python train.py --num_hidden_layers=21 --hidden_size=160 --num_attention_heads=5 --num_key_value_heads=5 --head_dim=32 --intermediate_size=640 --vocab_size=2048 --hidden_act="swiglu" --norm="rmsnorm" --norm_place="pre" --norm_eps=1e-05 --positions="rope" --rope_theta=10000.0 --rope_fraction=1.0 --qk_norm=false --attn_scale=0.177 --bias="none" --tie_word_embeddings=false --parallel_block=false --init="normal" --init_std_qkv=0.0447 --init_std_o=0.0 --init_std_up=0.0447 --init_std_down=0.0 --optimizer="soap_variant" --learning_rate=0.00492 --lr_mult_qkv=0.5 --beta1=0.95 --beta2=0.95 --lr_head=0.0116 --max_grad_norm=1.0 --warmup_steps=200 --schedule="cos" --final_lr_fraction=0.1 --batch_tokens=131072 --max_seq_len=1024 --doc_mask=true --train_tokens=623900000 --max_steps=4760 --dataset="wikipedia_en"
Each number is 128 + 24 x the weight over its row's rms, rounded and kept within 0 to 255. Layers, rows and columns count from 0. The size above them is the row's rms in percent of the matrix's.

# layer 18 attention output (transposed), 160x160, rms 0.195, rows 73-95, columns 80-159
size [ 91  84  89  92  89  82  90  83  90  91  90  88  90  82  83  91  93  95  91  82  85  91  92]
[[150 129 133 102 129  95 135 105 102 121 157 121 108 134  87 150 118 103 128 149 120 128 136 149 149  67  93 124 150 165 132 139 113 135 154 125 135 163 148 156 163 118 111  94 163 113 108  80 116 134 117 115 133 140  90 140 129 105 121 116 151 165 111 106 133  95 106 127 151 136 119  87 130 110 131 133 171 144 136  74]
 [140 123 121 149 136 153 120 193  92 124  99 136 107 132  88 130 130 152 123 121 142  90 118 141 117  89 115  88 160 114 145 114 167 141 157 165 116 144 148 120 115 129 181  83  81 135 161 126 136 147 128 119  95  74  74  95 139 158 117 129 119  89 156 103 137 136 106 117 121 119 147 117 168  96 150 146 136 128 120 125]
 [159 148 107 136 156 165  98  74  95 120 114 147 165 137 183  84 147  94 133 179 147 153 137  93  86 142  93 133 102 162 121 135 126 144 133  99 132  83 143 102 105 111 160 124 132 163 159 103  97 158 128 128 141 115  95 112 151 143 114 110 156 140 107 159 134  96 141 157 123  97  98 145 125  97 159  76 142 108  85 115]
 [100 140 100 136 130 131 110 144 118 138 120 122 138 161 130 140 146 110 136 134 121 126 129 166 144  92 130 110 144 122 104 127  82 146 127 158 151 106 120 111 112 184 126 110 171 149 153 130 180 125 211 112 117 147 108 146 107 133 113 125 100  95 163 127 123 147 121  23 119 135 165 107 137 116 148 104 176 108 137 141]
 [114  88 116 164 202 153 121  87 102 147 155 126 142 124 130 163 116 102 119 134 128 137 151 147 127 145 116 113 158 135 109 166 143 122  93 151 174 154 124 108 184 130 127 165 121 111 122 105 104 141 110 108  97 122 147 127 128 159 134 126 103 126 121 142 122 181 115 140 152 147 133 169 113 112 133 143 106 100 168  77]
 [114 124 102 113 127 124 141 126  82 141 139  80 151  80 120 140 163 134 118  89 155 129 131  66 147 148 128 206 153 145 116 155 114 153  92  96 115 155 112 105 136 166 118 119  86 161 109 159 110 147 165 128 113 121 111 148 165 150 115  95 145 128 164  92 148  95 113 109 166 109 137 129 115 145 124 107 121 128 102 150]
 [139 135 139  89 134 118 151 107 124 151 137  93 118 157  49 114 118  90  77 121 135 120  91 115  85 148 134 115 126 156 148  86 148 123 142 116 147 125  61 134 149 128 120 118 132 135 131 137 112 120 182  94  98 131 152  79 139 118 127 132 136 112 158 134 157 143 158 121 146 156 117 106 108 163 116 115 121 147 130 149]
 [165 109 112 135 136 123  85 142 107 110 119 172 154 107 118 137 179 110 126 171 161 148 119 131  94 100 148  94 153 100 122 167 133  90 159 131 111 147 130 133 122 142 117 133 113 123 148 108 147 116 145 119 134 110 143 138 150 124 140 119 162 150 143 191 127 101 171 126 122 108 138 150 152 127 125  98 110 160 105 127]
 [151 129 163 111  63 100  97 125 155 163 124 138 127 131 151 119 129 126 138 138 151  76  86 159 116 152 107 169 143 108 140 155  86 132 145 131 153 141 134 145  98 126 156 146 132 127 138 121 112  97  69 109 101  98 151 114 115 109 131 164 101  95 126 131 138 129 115 162 130 149 158 136 118 105 114  79 134 135 151 150]
 [ 58 119 133 144 103 108 105 147 140 162 137 128  74 119 170 120  86 130 142 119 119 137 114 132 144 165 143 119 133 120 137 156 120 101 153 124 169 124 132 118  92  99 112 139 102 146 149 133 168 138 111 126 152 173 126 142 147 117  95 114 173 132 116 101 159 104  97 112 127 162  98 159 123 157 141  83 109 144 115 128]
 [ 97 121  88 125 123 167 113 128 110 119 130 122 170 131  87 121 121  94 144 135 110 162 152 132 171 121 145 145 128  87 126 186 138 124 112 130  79  89 118 126 105 117  94 115 120 119 128 135 144 137 118  62 129 147 118 176 135 120  82 105 100 164  84 175 149 138 116 166 134 147 125 134 137 130  98 156 136 124 109 149]
 [118 143 100 128 109 136 130 113 108 121 123 139 162 164 136  90 154 162 110  71 105 164 127 128 152 149 183 118 148 116 119 130  91 146 123 127 118 141 109 115 123  83 135 136 121 115 142 129  93 142 113 121 149 172 109  98 132  79 113 130  96 102 172 124 116 118  93 115 154 103 140 174 183 147 141 158  95 144 151 135]
 [ 99 107 122 127 142 149 103 119 126 142 123 121 103 111  67  72 153 121 130 136 133 126 146 131 120 199 129 122 139 112 135 141 161 138 148 105 154 128 140 116 125 140 151 111 142 131 111 151  86  77 114 148 150 126 153  97 119 137 149  98 118 107 116  96 144 113 115 101 141 127 141 169 137 177 113 119 117 141 124  98]
 [136 147 113 131 102 129 153 157  90 149 123 122 117 113 132 166 177 117 178 101 134 106 170 131 152 155 144 112 193 143 112 164 105  83 145 132 174 110 140 140  94 172 135 101 121 105 152 123 142 117 131 134 169 148 141  97 155 129 156 159 110 134 146 105 120  98 166 137 127 117 135 130 126 139 139 132 152 112 100 138]
 [131 121 184 107 138 115 160 168 165 145 127 136 129 146  99 121 133 141 127 126 119  93 132 135 158 136 156 147 127 129 123 161 103 118 110 136 169  93 121 121 104 103 113  84 145 133 140 152 155 128 135  95 179 147  75 112 126 140 100 106 132 142  91 192 145 152  90 112 127 117 111 105 133 112 144 134  97  97 103 143]
 [106 153 145 180 105 127  57 106 133 139  97 146 131 112 135 128 138 151 128 111 104  90 170 144 129 135  70 131 143 151 138 164  89 126 127 110 132 123 119 166 152 116 134 132 110 125 102 103 146 115 157 171 110 151 142 146 111 120 129 122  92 173 123 134 112 132 129 140 124  85 188 128  98 126 135 151 122 119 102 148]
 [106 115 167 161 139 123 122 131 138 102 161  90 116 133 175 130 122 140 124 136 151 143 153 110 147 130  97 128 128 117 115 130 105 134 108 125 117 108 168  81 118  95 150  99  78 197 114 122 195 139 170 119 101 144 157 113 111 115 128 114 117 156 164 140 103 138 158 104  96  99 137 114 136 130 118 126 113 170 152 165]
 [123 116  79 115 110 139 109 141 105 139 134 110 147 155 124 110 131 150 130 112 144 139 137 138 124 162  83 105 126 177 159 110 132 134 148 141 102 155 138 154 118 125 170 144 125 131 131 115 109 105 143  81 188 162 110 130 107 157 107 116  94 186 105 116 117 149 115 106 109 199 130 141 128 136  89 168 154 146 141 126]
 [ 82 135 171 126  96 167 120  81 122 139 121 108  94 122 109  83 124 184 119 113 120  99  91 138 118 132  61 115  91 141 140 147 158 124  95 162 145 153 155 117  65 145 129  86 108 130 163 144 115 134 144 158 153 135 107 160 116 107 156 100 121 108 142 119 127 113  87 104  79 116 152 133  94 128  96 132 141 113 125 136]
 [115 160 103 138 104 114 133 129 101 138 151  96 151 102 111 153 123 154 112 120  82 152 144 158 119 118 140  90  96 139 150 119 144 120 132 124  98 124 105 136 123 136 115 112 131 172 138 125 148 103 114 127 126 153 112 118 140 104 194 112 113 135 110  89 152  80  85 108  79 156 151 131 140 122 123 141 145 105 103 132]
 [119 134 107 190 108 148 167 143 116 143 129 141 136 108 124 129 159 142 132 136 121 136 133 134 132 107 144 136 168 133 159 133 126 119 109 153 130 139 182 107 150 116 113 148 153 122  98 148 132  91 138 129 150 103 101 161 130  80 123 132  78 158 141 124 166 109 116 141 134 111 101 108 126 141 152 159  95 137 145 149]
 [127 130 127  95 140 144 131 164 143 142 144  66 134 132 116 100 137 149  98 124 154 126 177 158 104 122 127 171  97 111  93 126 129 144 171 180 104 139 115 150 184 126  92 116 117 132 136 112 137 107 145 117 159 130 138  64 134 133 114 165 123  98 107 139 108 129 132 123 129 116  92 138 114 131 115  69 139  98  93 120]
 [ 92 110  99 130 104 130 131 115 138 119 143 127 136 132  77 146 134 109 135 160 144 108 156 145 109 130 148 139 145 109 132  83 119 119 149 132 107 132 101 123  84  93 131 149 174 142  95 121 123 118 146 150  77 102  95 137 153 142  89 110 114 116 146 134 127 116  90 127  93 113 135 112 112  87 121 129 119 141 121  82]]
# layer 18 attention value, 160x160, rms 0.113, rows 74-95, columns 80-159
size [ 91  85  85  87  80  88  84  86  91  87  85  90  78  84  83  87  91  84  79  83  91  88]
[[ 78 126 104 124 120 135 156 130 164 158 106 139  91 102  98 135 101 143 126 101 133 118 123  86 140 112  92 159 105 120 112 144  87 140 136  82 112 106 122 133  97 140 120 114 149 148 123 125 124 152 141 119 140 132 124 139 127  78 154 128 106 152 121 135  90 121 129 135 123 129 133 121  97 122 103 121 125 115  93 105]
 [140  84 115 114 122 127 145 139 141 110 110 116 141 176 118 126 168 167 147 118 122 151 116 103 103 133 172 109  84 138 166 127 147  88 127  91 143 131 136 132 131 158 108 157 166 156 127 121 122  69 163 131 157 118 124  93 119 113 133 155 121 114 170  96 120 192 126 112 167 153 129 122 148 177 120 125 136 119 137 108]
 [120 171 118  95 135 138 106 152 122 123  92 105 130 107 119 131 132  93 124 183 122 142 133 110  98 131 102 107 104 103 137  97 110 127 120 102 102 117 119 155 131  98 122 124 127 159  98 150 117  89 100 125 107 143 108 115 113 136 168 122 142 134  95 104 139 135 112 124 149 114 112 130 115 122 136 100 118 175 110 119]
 [ 95 119 129 150 156 132 162 155 116 148 128  80  66 142 118  79  99 110  90 122 158 160 164 134 111 126 166 141 147 100 135 141 122 127 112 102 104 105 155 167 131  94 147 116 148 125 106 154 153 147 136 112 123 108 112 121 168  97 156 138 110 155 156 145 144 159 116 117 165 140  79 128 125 168  88 126 107 140 172 124]
 [116  95 158 127 141 133 135 100 172 137 101 140  94 148 133 124 114 142 114 136 128 145 157 158  92 121 142  66 138 139 113 154 179 121 166 108 171 142 159 190  95 115 148 154 123 124 146 150 126 120 123 139 100 145 157  82  89 112 152 134 123 125 172 169  94 157 142 139 114 102 106  99 116 114 106 163 142 122 135 123]
 [101  48 139 120 111 124 140 138 146 102 142 153 139 114 112 127 101 133 122 147 133 152 183 131 170  89 117 105  95 130 139  95 110 139 135 108 118 118 135 145 165 129  95 139 112 137 114 125 152 127 103 107 115 111 113 110 150 129  93 121 111 149 113 148 111 117  93 143 132 129 157 164 168 142 158 176 164 143 139 156]
 [143 150  80 133  91 143 125 113 151 100 121 121 160 192 141 117 131 144 111 107 128 145 125 101 149 118 131 130 120 122 106  80 104 121  97 115 115  93  94 135 170  99 124 142 132 133 118 140  74 116 129 122  94 137 137  73 114  95 152  84 120  97 134 143 133 138 140  87 173 158  98 152 155 113 113 142 145 132 138 144]
 [149 149 158 147 156 137 123 113 128 153 153  94 108 114 125  87 145 175 174 114 129 138 162  81 136 116  87 176 114 122 119 107 159 180 125 152 131  81 142 130 172  76 124 170 127 169 105  91 135 171 162 122 117 152 150 120 151 161 109 104 133 149 131 117 143 109 115 138 112 133 139 164 133 149 130 118 132 135 128 146]
 [167  83 137 164 151 119 126 117 141  76 128 175 169 131 137 128 186 163 140 132 122  98 132 141 125 125 123 162 124 148 156 117 172 139 125 158  84 178 154 145  87 117 142 135 143 108 116  85  93 138 173 102 115 140 143 135 137 129 140 120 142  95 112 135 131 112 120 114 154  94 149 117  96 114 132 116 110 128 148 114]
 [157 133 152 118 122 101 157 164 167 155 153 130 111 148 115 137 112 147 127  90 165 105 131 127 131 128 123 133 146 150 108 125 148 107 102 181 106 169 119 167 127 127 147 169 148 130  92 128  93 125  89 106 105 125 116 133 150 134 115 153 127 109 175 114 111 128  93  87 120  84  80  66 135  88 156 133  77 104 138 157]
 [117 114 104 134 165 115 131  96 160 167  90 155  94 101 125 135 133 105 110 130  88 115 119 107 120  96 104 186 143 108 137 113 122  94 126 144 101 103 129 138 148 108 140 112 123  88 163 153 158 125 146 161  71 126  81 171  79 115 128 127 140 110 107 146 148 131 137 113 123 145  94  89 100 138  90 124 135 148 140 155]
 [ 89  98 137 110  96  95 102 109 155  99 119 110 167 157 124 137 114 134 134 188 117 181 135 156  73 108 105 175  82 143 134 144  67 129 105 118 136 167 109  94 104 168 112 164 108 134 133 120 130 127 136 111 130 129 138 139 183 100 131  82  93 160  86 132 103 129 114 111 117 161 120 140  90 138 136 104 143 106 126 167]
 [139 105 168 151 118 129 143  80 144 113 132 102 129  98 123 127 115 120 113 116 150 111 103 108 141 176  93 135 130 166 130 121 131 150 145 154 127 142 135 132 136 143 128 138 121 151 106 175 104 158  94 115 123 143  98 120 122  95 107  95 136 140  85 153  87 127 150 167 174 151 100  85 139 182 117 110 123 119 143 158]
 [142 149  56  85 142 142 140 121 133 109  91 108 108 119 122 172 129 133 140 165 120 135 136 101 114 111  99  94  78 135 139 138 162 159 153 149 144 145 139 133 145 117 104 135 136 114 114 156  98 161 114 146  98 111  98 141 133 127 130  96  93 108 139 144 175 105 121 127 127 124 109 155 143 111 171  94  94  86 128 144]
 [124 134 150 151 122  79 171 126 106 141 118 125 127 158 115 112 126 112 124 130 148 140 107  73 138 124 156 134 193 127  89  60 179 125 113 166 132 119 150 146 100 154 137  78 105 145 112 162 156 121  89 155 104 124 101 102 127 108 122  94 153 126 127 155 130  70 143 134 138  98 106 122 102 150 126 103 155 151 106 114]
 [105 146 135 124 103 109 116 160  98 158 120 137 130 107 140 152 100 156 130 126 101 141 101 150 102 105 134 111 120 152 126 116 115 121 134 104 161 156 127 172 150  97  98 107 159 109 123 128 102 157 121 150 117 125 120 134 131 106 118 150 150  83 119 126 150 151 131 162 114 183 154 123 142 133 141 118 122 143  90 120]
 [113 104 112 127 142 122 100 148 152 100 135 128 138 106 116 117 134  91 155 120 121 153  96  98 124 127 107 181 158 130 136 107 124 189 126 127 128 141 130 126 150 144 142 154 112 164 127 143 182 117 125 128  94  85 155 125 104  72 131 151  95 108 152  99 146 143 146 146 138  95 140 136 140 141 117 135  89 137 134 157]
 [145 120 136 125 150 122 114 114 164 138 123 171 190 127 144 152 182 132 163 157 145 143 155 108 144 119 159 158 107 161 134 152 120 133 131 137 120 141 139 125 130 142  97 152 142 132 171 160 133 129  93 119 118 102 153 106 147 163  85 110 165 139  77  94  80 101 136 151 148 143  86 130 126  72 137 140 147 164  89  88]
 [150 159 136 116 142 114  99  95  79  99  68 140 120 100 118 148 112 111 113 112 167  97 108 136 131 139 117 130 150  78 125 106 123 111 111 102 177 147 149 153  93 142  93 161 102 110 138 159 115 135 166 110 141 100 124 120 103 167 107 118 131 150 105 144 125 144 128 133 142 142  89 123 131 113 146 127  74 139  89 142]
 [ 98 133 114  58 145  99 113 142 124 131 122 128  89 140 138 120 188 130  98 145 102  95 106 169 136 156 164 135 124 103  81 120  83 186 155 151 150  95 105  97 158 154 129 117 149 131 131 136 136 142 167 122 135 148 130  82 125 152 124 108 136  96 114 146 152 134 152 142 123 128 123 104 129 132 137 126 102 122 101  88]
 [130  90 132 161 100  94 121  55 146 101  83 164  90 143 126 122 148 104 116 133 127 152  99 127 122 121 137 101 114 100 157 113 123 114  95 114 130 123 156 146 109 123 129 129 162  99 120 163 137 136 119  96 122 124 151 146 130 115  70 118 118 105 152 125 118 114 161 142 136 112 162 150 148 128 114 174 144 131 157 127]
 [137 163 104 127 149 112 128 163  99 104 122 114 132 121 131 133 140 129 142 107 117 125 132 140 137 115 135 129  99 131  89 146 158 152 182 132 142 150 118 137 135 145 115 110  68 130 102 138 119 154 155 101 162 129 121 120  95  85 169 157 128 139 124  84 139 115 111 112 126 124 133 132 120 122 176 144 128 130 129 144]]
# layer 18 attention query, 160x160, rms 0.0662, rows 96-115, columns 80-159
size [ 67  68  68  72  77  70  67  83  90  78  79  98  98  92 117  95  82 105 107 102]
[[135 134 143 111 129 166 121  72 132 157 111 128 107 151 132 127 143 133 166 105 110 106 153 104  78 134 113  64 107  70 162 138 126 129 133 132 145 142 171 154 145 150 129 125 123 102 135 140 118 130 112 149 147 106 112 148 151  93 155 143 110 149  91 129 153 128 143 113 103 154 130 149  91 145 185  96 131 107 106 124]
 [139 135 141 113 133 111 112 120 128 115 119 132  99  91 106  83 170  91 152 126 193 139 115 116 124 121  96 117 161 129 111 141 100 115  94 147 171 132 127 115  94 145 105 139 131  99 160 107 133 120 122 137 124 117 130  84 131 148  89 112 105 114  93 121 107 100 187 139 118 125 137 140 115 127 144 159 102  93 140 121]
 [147 116 143 100 143 149 137 141 133 165 129 146 155 154 109 133 113 158 120 153 159 157 146 118 117 115  83  88 122 114 148 135 121 122 148 123  98 130 105 137 126  91 142 143 110 152 101  96 109 146 112 170 169 133  95 141 109 127 105 123 122 124  97 111 142 189 129 133 136  82 113 168  92 119 115 149 100 140  83 115]
 [134 118 121 132 121 126 127 120  93 122 103 134 148 123 131  86 155 152 155  84 108 108 132 155 101 135 114 123 112 145 144 147 101 145 122 156 119 135 116  99 139 122 108 152 114 183  97 124 169 116 118 120 122 168 137 166 115 119 142 133 114 133 116 132 115 124 125 180 136  96 125  96 139 106 123 126 145 115 113 131]
 [135 131 107 130  80 113  93 153 134 118 112 114 154 116 136 184 113 128 169  83 101 105 135 144  85 121 177 152 105 143 128  81 105 138 155  95 176 139 149  61 134 186 127 119 167 144 150 128 100 137 134 119 141 137  89 117 120 188 171 134 135 140 159 131 119 101 115 116 126 137 150  96 102 113 150  96 114 149 145 152]
 [126 113 149 144  99 143 149 121 118 106 114 129  86 152 117 102 137 101 114 167 141 100 121 116 142 136 137 116 122 152 141  99 106 103 150 114 181 158 164 171 149 128 146 111 139 127 175 136 129 131 162 128 147 112  90 133 155 120 142 112  87 155 168 153 101 155 102 154 115  97 108 130 125  88 137 157 145 119 121 121]
 [153 133 171 128 120 148 147  97 109 159 172 152 161 115 106 118 132 120 113 151 146 165 115 165 154 156 116 105  98 124 154 129 135 125 104 126  96 134 108 147 155 103 111 164  97 125  94 136 111 137 149 135  79 145 201 140 124  76 122 152 144  98 108 113 152 143 149 125 136 146 151  96 125 151 139 154 126 136  93 152]
 [137 132  60  76 110 106 115 152 169 165 133 120 148  94 145 160 126 133 159  75 102 136 144 154 115 120 142 146 124 119 142  97 159 157 142 105 145 103 115 108  87 155 152 113 141  85 146 135 125  85 105 117 148  91 132 125 102 156 155 135 113 122 157 130 110  85 125 132 119 143 143  97 116 145 110  90 152 128 135 129]
 [150 151 193 139 156 112 113  78 111 120 149 172 152 138 112  94 135 151  92 129 169 118 117 117 136 153 104 117 107 131 125 167 107 128 132 133  95 147 124 145 149  84 121 148  97 150  86 133 147 121 129 136 101 134 181 123 140  82 143  98  90 106  95 111 153 164 147 130 129 134 129 156 153 134 135 154 124 165  90 153]
 [107 131  89 100 150 120 140 161 135 137 168 133 160 113 142 125 144 137 158 102  82 136 117 140 124 130 123  70 122  91 159  60 160 172 128 100 132 129 123  99  77 163 138 138 124  76  99 117 144  73 102 138 140  92 175 127  87 150 124 116 121 123 142 144 131 115 151 116 146 129 155 124  88 161 151  97 152 117 112 118]
 [135 112 101 147 108 138 136  94  90 116 151 120  81 166 120 130 103 119 172 146 143 118 117 122 127 180 162 110 120 111 109 156 131 126 130 117 101 148 117 174 138 121 138 124 103 101 161 126 104 115 108 128 115 159 133 124 136  99 120 105 140 112 114 115 170 152 115 124 148 130 124  98 131 144 124 154 118 144  91 105]
 [103 131  90  77 111 108 120 171 161 137 130 114 118  94 134 121 145 149 191 118 129 127 132 157 126 133 135 116 121 122 140  84 159 169 132 142 152 126 136 132  97 175 120 102 132 118 141 134 114 107 138 153 115 102 135 145  92 167 124 147 157 133 156 156 139 122 168  99 131 130 133 112  90 162 158  78 152 109 116 125]
 [ 85 127 120  91 142 123 129 143 126 123 180 142 127 132 165 127 136 142 146  90 114 124 112 145 148 154 139  79 117  89 162  91 133 157 100 146 124 105 103 152 107 155 142 140 156 149 103 118 130 133 131 157 122 112 193 164  95 153 141 109 129 100 140 151 165 137 165 101 114  98 170 137  89 160 140  78 157 123  95 136]
 [121 139 101 111 166 116 125 150 154 119 145 119 110  66 147 103 155 110  98 118  78 143 115 125 110 134 107 109 154 128 141  57 169 147 117 113 152 130 113 133 118 159 130 150 155  90 114 107 133  83 127 138 160 103 121 131 105 117 128 137 141 149 124 168  88 105 133 135 114 120 147 141 120 120 113 119 121 109 166 158]
 [146  95 159 121 119 144 138  75  90  86 126 106 150 147 105 142 106 131 133  75 144 110 128 131 114 116 119 111  88 126 107 170 105 156 120 126 139 136 119 133 134  95 140 141 145 147 144 149 128 134 181 104 112 141 130 175 115 126 126 138 111 105 141 115 145 152 106 133 167 106 114 130 170 117 127 114 141 116 109 117]
 [ 94 169 130 121 144  87 126 128  78  95 129 148 121  86 155  97 110 133 124 122 124 122 106 125 153 152 134 118 117 172 160  95 139 129 112 140 134 158 118 133 167 123 141 158 136  95  95 137 104 100 151 188 104 113 134 141  96 121 135 119 148 141 146 163 190 122 154 138 127  92 152 134 114 137  93 113 134 122 124 136]
 [131 185 135 106 138 123 149  97 135  93 150 143 141  94 122 138 122 134 135 155 109 168 153 122 173  93  71 129 126  89 157 150 129 122 108 154 147 118 124 111 121 111 156 129 179 119 144 147 161 154 160 144 145 140 123 151 123 122 114 173 135 135 131 154 108 132 145 112 127 141 112 131 139 105 161  90 126 145 148 136]
 [164  92 114 169  97 140 103 158 143 129  92 114 114 142  88 168 138 133 128 114 121 142 173 102 106  90 167 101 143 128 118 137 143 101 174 114 125 129 128 122 110 103 108 133 128 125 157 122 138 156 128  80 117 160 104 126 121 117  90 123 106 173 119 108  68 139 113 108 118 123  93 137 114 124 133 130 144 148 177 137]
 [186 137  99 120  75 134 133 117  96 128 107 136 103 156 115 135 115 101  97 124 138 122 145 134 131  77 148 110 104  99  92 159 123 111 116 162  75 180 145 125 114 115 119 116 154 124 124 117 111 130  97 111 142 154  82 109 167 116 145 111  80 124 146 115 106 117 142 132 146 117  97 143 134 123 154 142 139 120 124  88]
 [120 118 132 180 138 112 152  86 105  95  78 128 164 136 125 111 127 129 153 143 139 123 130 128 128  84 115 130  83 136 121 189 131 101 138 144  87 126 103 183 121 119 107 147 158 130 118 138 102 126 153 149 130 135 108 140 167 110 181 131 110 103 126 107 159 116  48 158 103 107 120  82 157 105  81 137 115 106 130 119]]
# layer 18 attention key, 160x160, rms 0.0707, rows 96-115, columns 80-159
size [ 59  74  70  76  77  76  70  88  77  97  96 102 124  88  94 108 112 114 102  96]
[[ 91  94 145 115  98 108 147 129 151 144 143 136 105 114 128 112 114  89 114 111 140 118 121 129 136 141 151 113 131 146 160 131 116 110  93 147 146 175 106 127 105 171 139 172 133 100 117 124 129 142  99 148 154 139 141 111 120 107 110 155 142 118 121 120 133 118 115 156 106 107 148 142 154 107 150 134  79 168 129 188]
 [125 144 128 114 156 109 153 122 132 138 150 108 140 170 128 162  82 118  85 160 141 115 161 129 108 167 118 124 123  93 122 116 123 142 149 183  66  99 136 121 117 115 126 110 130 136 171 148 112 177 132 121 177 114  78 129 146 125 111 162 157  92  94 142 127 103 107 171 108 152  73 161 122 131 119 151 129 107 127 133]
 [ 99 135 109 145 131 159 159 155 164 172 161 115 165 113 140 130 104 116 139 138 140 107 138 148 139 142 170 112 175 121  96 110 136 157 106 148 122 114 133 166 182 140 131  95 114 101 171 134 108 136 121 126 164 129 126 126 131 165 109 111 105 165 141 103 110 174 134 101 146 138 129  96 176 129 130 149 154 159 130  73]
 [140 118 126  99 115 147 136 143 165 132 123 137 128 121 132  96 113  97 112 138  83 129 154 118 142 106 157 153 142  89  95 179  97 108 100 121 117 125 135 109 142 159 159 115 120  91  91 136 113 153 113 117 113 125 147 146 165  56 159 162  88 110 110 124 137 153 144 100 171 156 108 120 142 119 155 124 128 168 129 148]
 [122 115 141 105 163 141 116  77  99  91 123 151 154 118 111 119  95  84  99 124 131 124 128 108 128 147 111 138  92 131 158 110 121 156  70 117 120 173 128 130 131 119  95 160 162 117 128 110 141  72 137 134  95 136  89 105  92 124 135 164 138 139  80 157 115 110 148 147 131 130 115 137 111 127 117 107  90 168  98 140]
 [ 75 124 121 104 111 106  76 124  91 156 126 137  92 126 130 145 108 133 140 128 182 122 107 114 131 131 110 170 116 162 136 131 144 146 139 144 123  87 122 141 116 142 151 110 143 152 153 127 135 155 141  59 160 140 155 143 131 169 132 121 149 114 120 115 107  85 127 164 115 107 168  94 116 112  87 168 116 100  66 114]
 [163 144 154 132 115 154 140 119 142  92 141 133 127 128 103  92 124 121 132 125 107 141 158 147 120 100 132 144 148 117  81 114  97  84 143 124 139 166 145 139 137 147 133 117 119 126  95 158 131 167 111 165 105 145 186 148 121 113 150 190 106 124 124 110 161 117 143 127 104 127 109 141 142 167 134 150 123 159 163 144]
 [126  95 167 115 138 169 102 101 140 101 146 134 144  86 110 127 146  91 133 117 127 139  86 138 105 137 132 112 132 131 108 104 111 147 148 109 149 176 166 168 156 110  81 161 160 123 112 123 145 126 153 144  90 128  99 133 104 138  88 169 117 163 125 151 121 121 128 168 110 153  79 159 115 136 125 142  89 134 118 148]
 [118 125 135 141 105 125 105 146 131 134  79  97 143 148 118 109 125 158 104 175 113 108 178 130 144  59 102 179  93 140 118 133 112 117 129 146 133  93 118 126 150 108 114  92 118 123 105 108 153 136 143 108 168  98 143 130 155  95 130 125  83 111 121  78 136 163 156 106 113  98 147 121 149 149 129 118 125  79 162 127]
 [150 104 210 146 156 140 132 121 148 124 134 113 120  87  98 116 151 111 115 129 132 160 106 155 129 107 135 132 111 151  64 129  96 112 132 125 172 161 156 125 152 115 100 121 125 124 107 135 125 119 114 169 104 123 123 150 122 107 120 167 103 166 125 115 115 128 150 127 109 156  81 134 143 112 144 145  95 153 150 149]
 [126 110 141 111 112 200 103 113 147  94 148 105 193  95  88 133  92 111 113 107 143  78 123 172 124 100 109 147 121 170 107  88 136 124 139  96 167 143 145 142 173 100 152  70 131 128 119 115 104 129 128 139 117 118 101 123 152 115  98 169 121 118 102 124 108 148 103 157 154 126  73 171 158  94  89 108 124  99 106  78]
 [123 141 182 101  86 171 111 108 161 148 133 139 130  98  97 140 127  89 134 123 157 149 112 136  95 119 135 137 126 133  80 123 122 129 112 133 165 122 163 135 129  95  81 151 139 136 140 108 121 113 133 157 127  98  69 119 108 125  92 158 140 126  92 139 128  87 139 147 167 163  71 139 123 119 137 139  93 115 130 141]
 [147 134 192 111 136 166 124 136 165 120 145 123 153  58  88 141 137  98 105 100 136 132  97 152 102 102 126 116 108 143 105 109  79  98 110 137 200 120 151 132 160 111 117 102 187 142 108 125 156  90 151 168 122 110 109 138 136 116 125 209 116 154 121 139 137 150 118 134 119 149  81 140 136 101 148 138 110 142 103 129]
 [137  96 135 159 145 102 118 136  88 146 100 158 120 144 149 132 143 145 159 132 161 143 120 145  99 141 154 119 149 108 156 118 159 113 144 106 113 130  92 177 122 137 126 106  70 127 158 128  98 109 112 153  97 140 144 126 108 127 127  75 147 138 101 149 117  76 132  92 103 105 156 125 117 151 178 142 116 104 133 160]
 [142 104  95 164 105 119 105 138 131 155 124 122 125 130 104 146 145 153 119 164 161 159 115 150 144  97 154 160 131 134 116 127 125 161 121 117 120 115 139  84 120 120 100 126 103 137 114 116  37 169 144 112 115 106 108 117 137 104 128 126  99 152 106  83 120 157 135 100 110 103 133  84 161 153  85 147 128 113 146 143]
 [168 173 139 144 119 142 106  77 182  90 148 101 114 106 102 143 146 118 110 146 119 127  94 142 138 112  93 136  91 121  74 112 128 129 119 124 157 168 161 114 168 122 103 129 155 121  92 155 117 104 150 125 138  79 128 114  87 130 124 194 158 110 116 116 103 114 106 163 103 155  90 151 126 107 134 153 123 140  96 167]
 [120  97  77 123 121 102 102 184 113 118 119 131  99 125 123  93 119 115 138 161  97 114  99 139 134 134 103 185 115 168 166 122 113  75 122 144 106 175 139 143 125 149 175 120  91 145  92 104 148 108 116 111 121 100 131 146 120 121 109 119  94 134 149 114 151 153 138 141 102 101 109 131 131 139 105 141 103 140 102 127]
 [155 132 131 176 127 105 123 138 114 131  89 127 111 128 141 102 153 141 149 101  97 131 129 130 143 182 153 101 160  93 178 126 147 137 163  92  93 127  98 119 101 163 196 171 116 134 114 168 137 127 134 123 123 130 139 131 149 132 151  85 133  89 109 130 122 121 116 106 116  85 201 107 125 177 167 121 155 138 132 144]
 [130 105 145 113 132 130 150 112  82  82 123 151  93 162 127 149 135 136 106 136 127  71 141  94  96 114 136 133 141 161 160  98 105 140 118 153 140 135  91 158 140 155 106 111 105  89 164 116  82 117 125 109 144 190 134 130  87 174 115 145 146 119 112 113 138 149 169 148  95 137 102 199 142 117 104 146 187 163 138  84]
 [155 109 151 132 104 123 135 115 150 123 125 122 110 121 114 146 161 155 117 129 114 134 135 181 165 129 116 151 183  89  87 131  76 153  87 129 150 167 117 104 135 128 132 114 106 129  84 125 107 140 156 111 144  98 167  94 162  67  99 133 135 120 129 163 119 119 132 114 143 136 109 107 100 114 135 127 126 168 135 144]]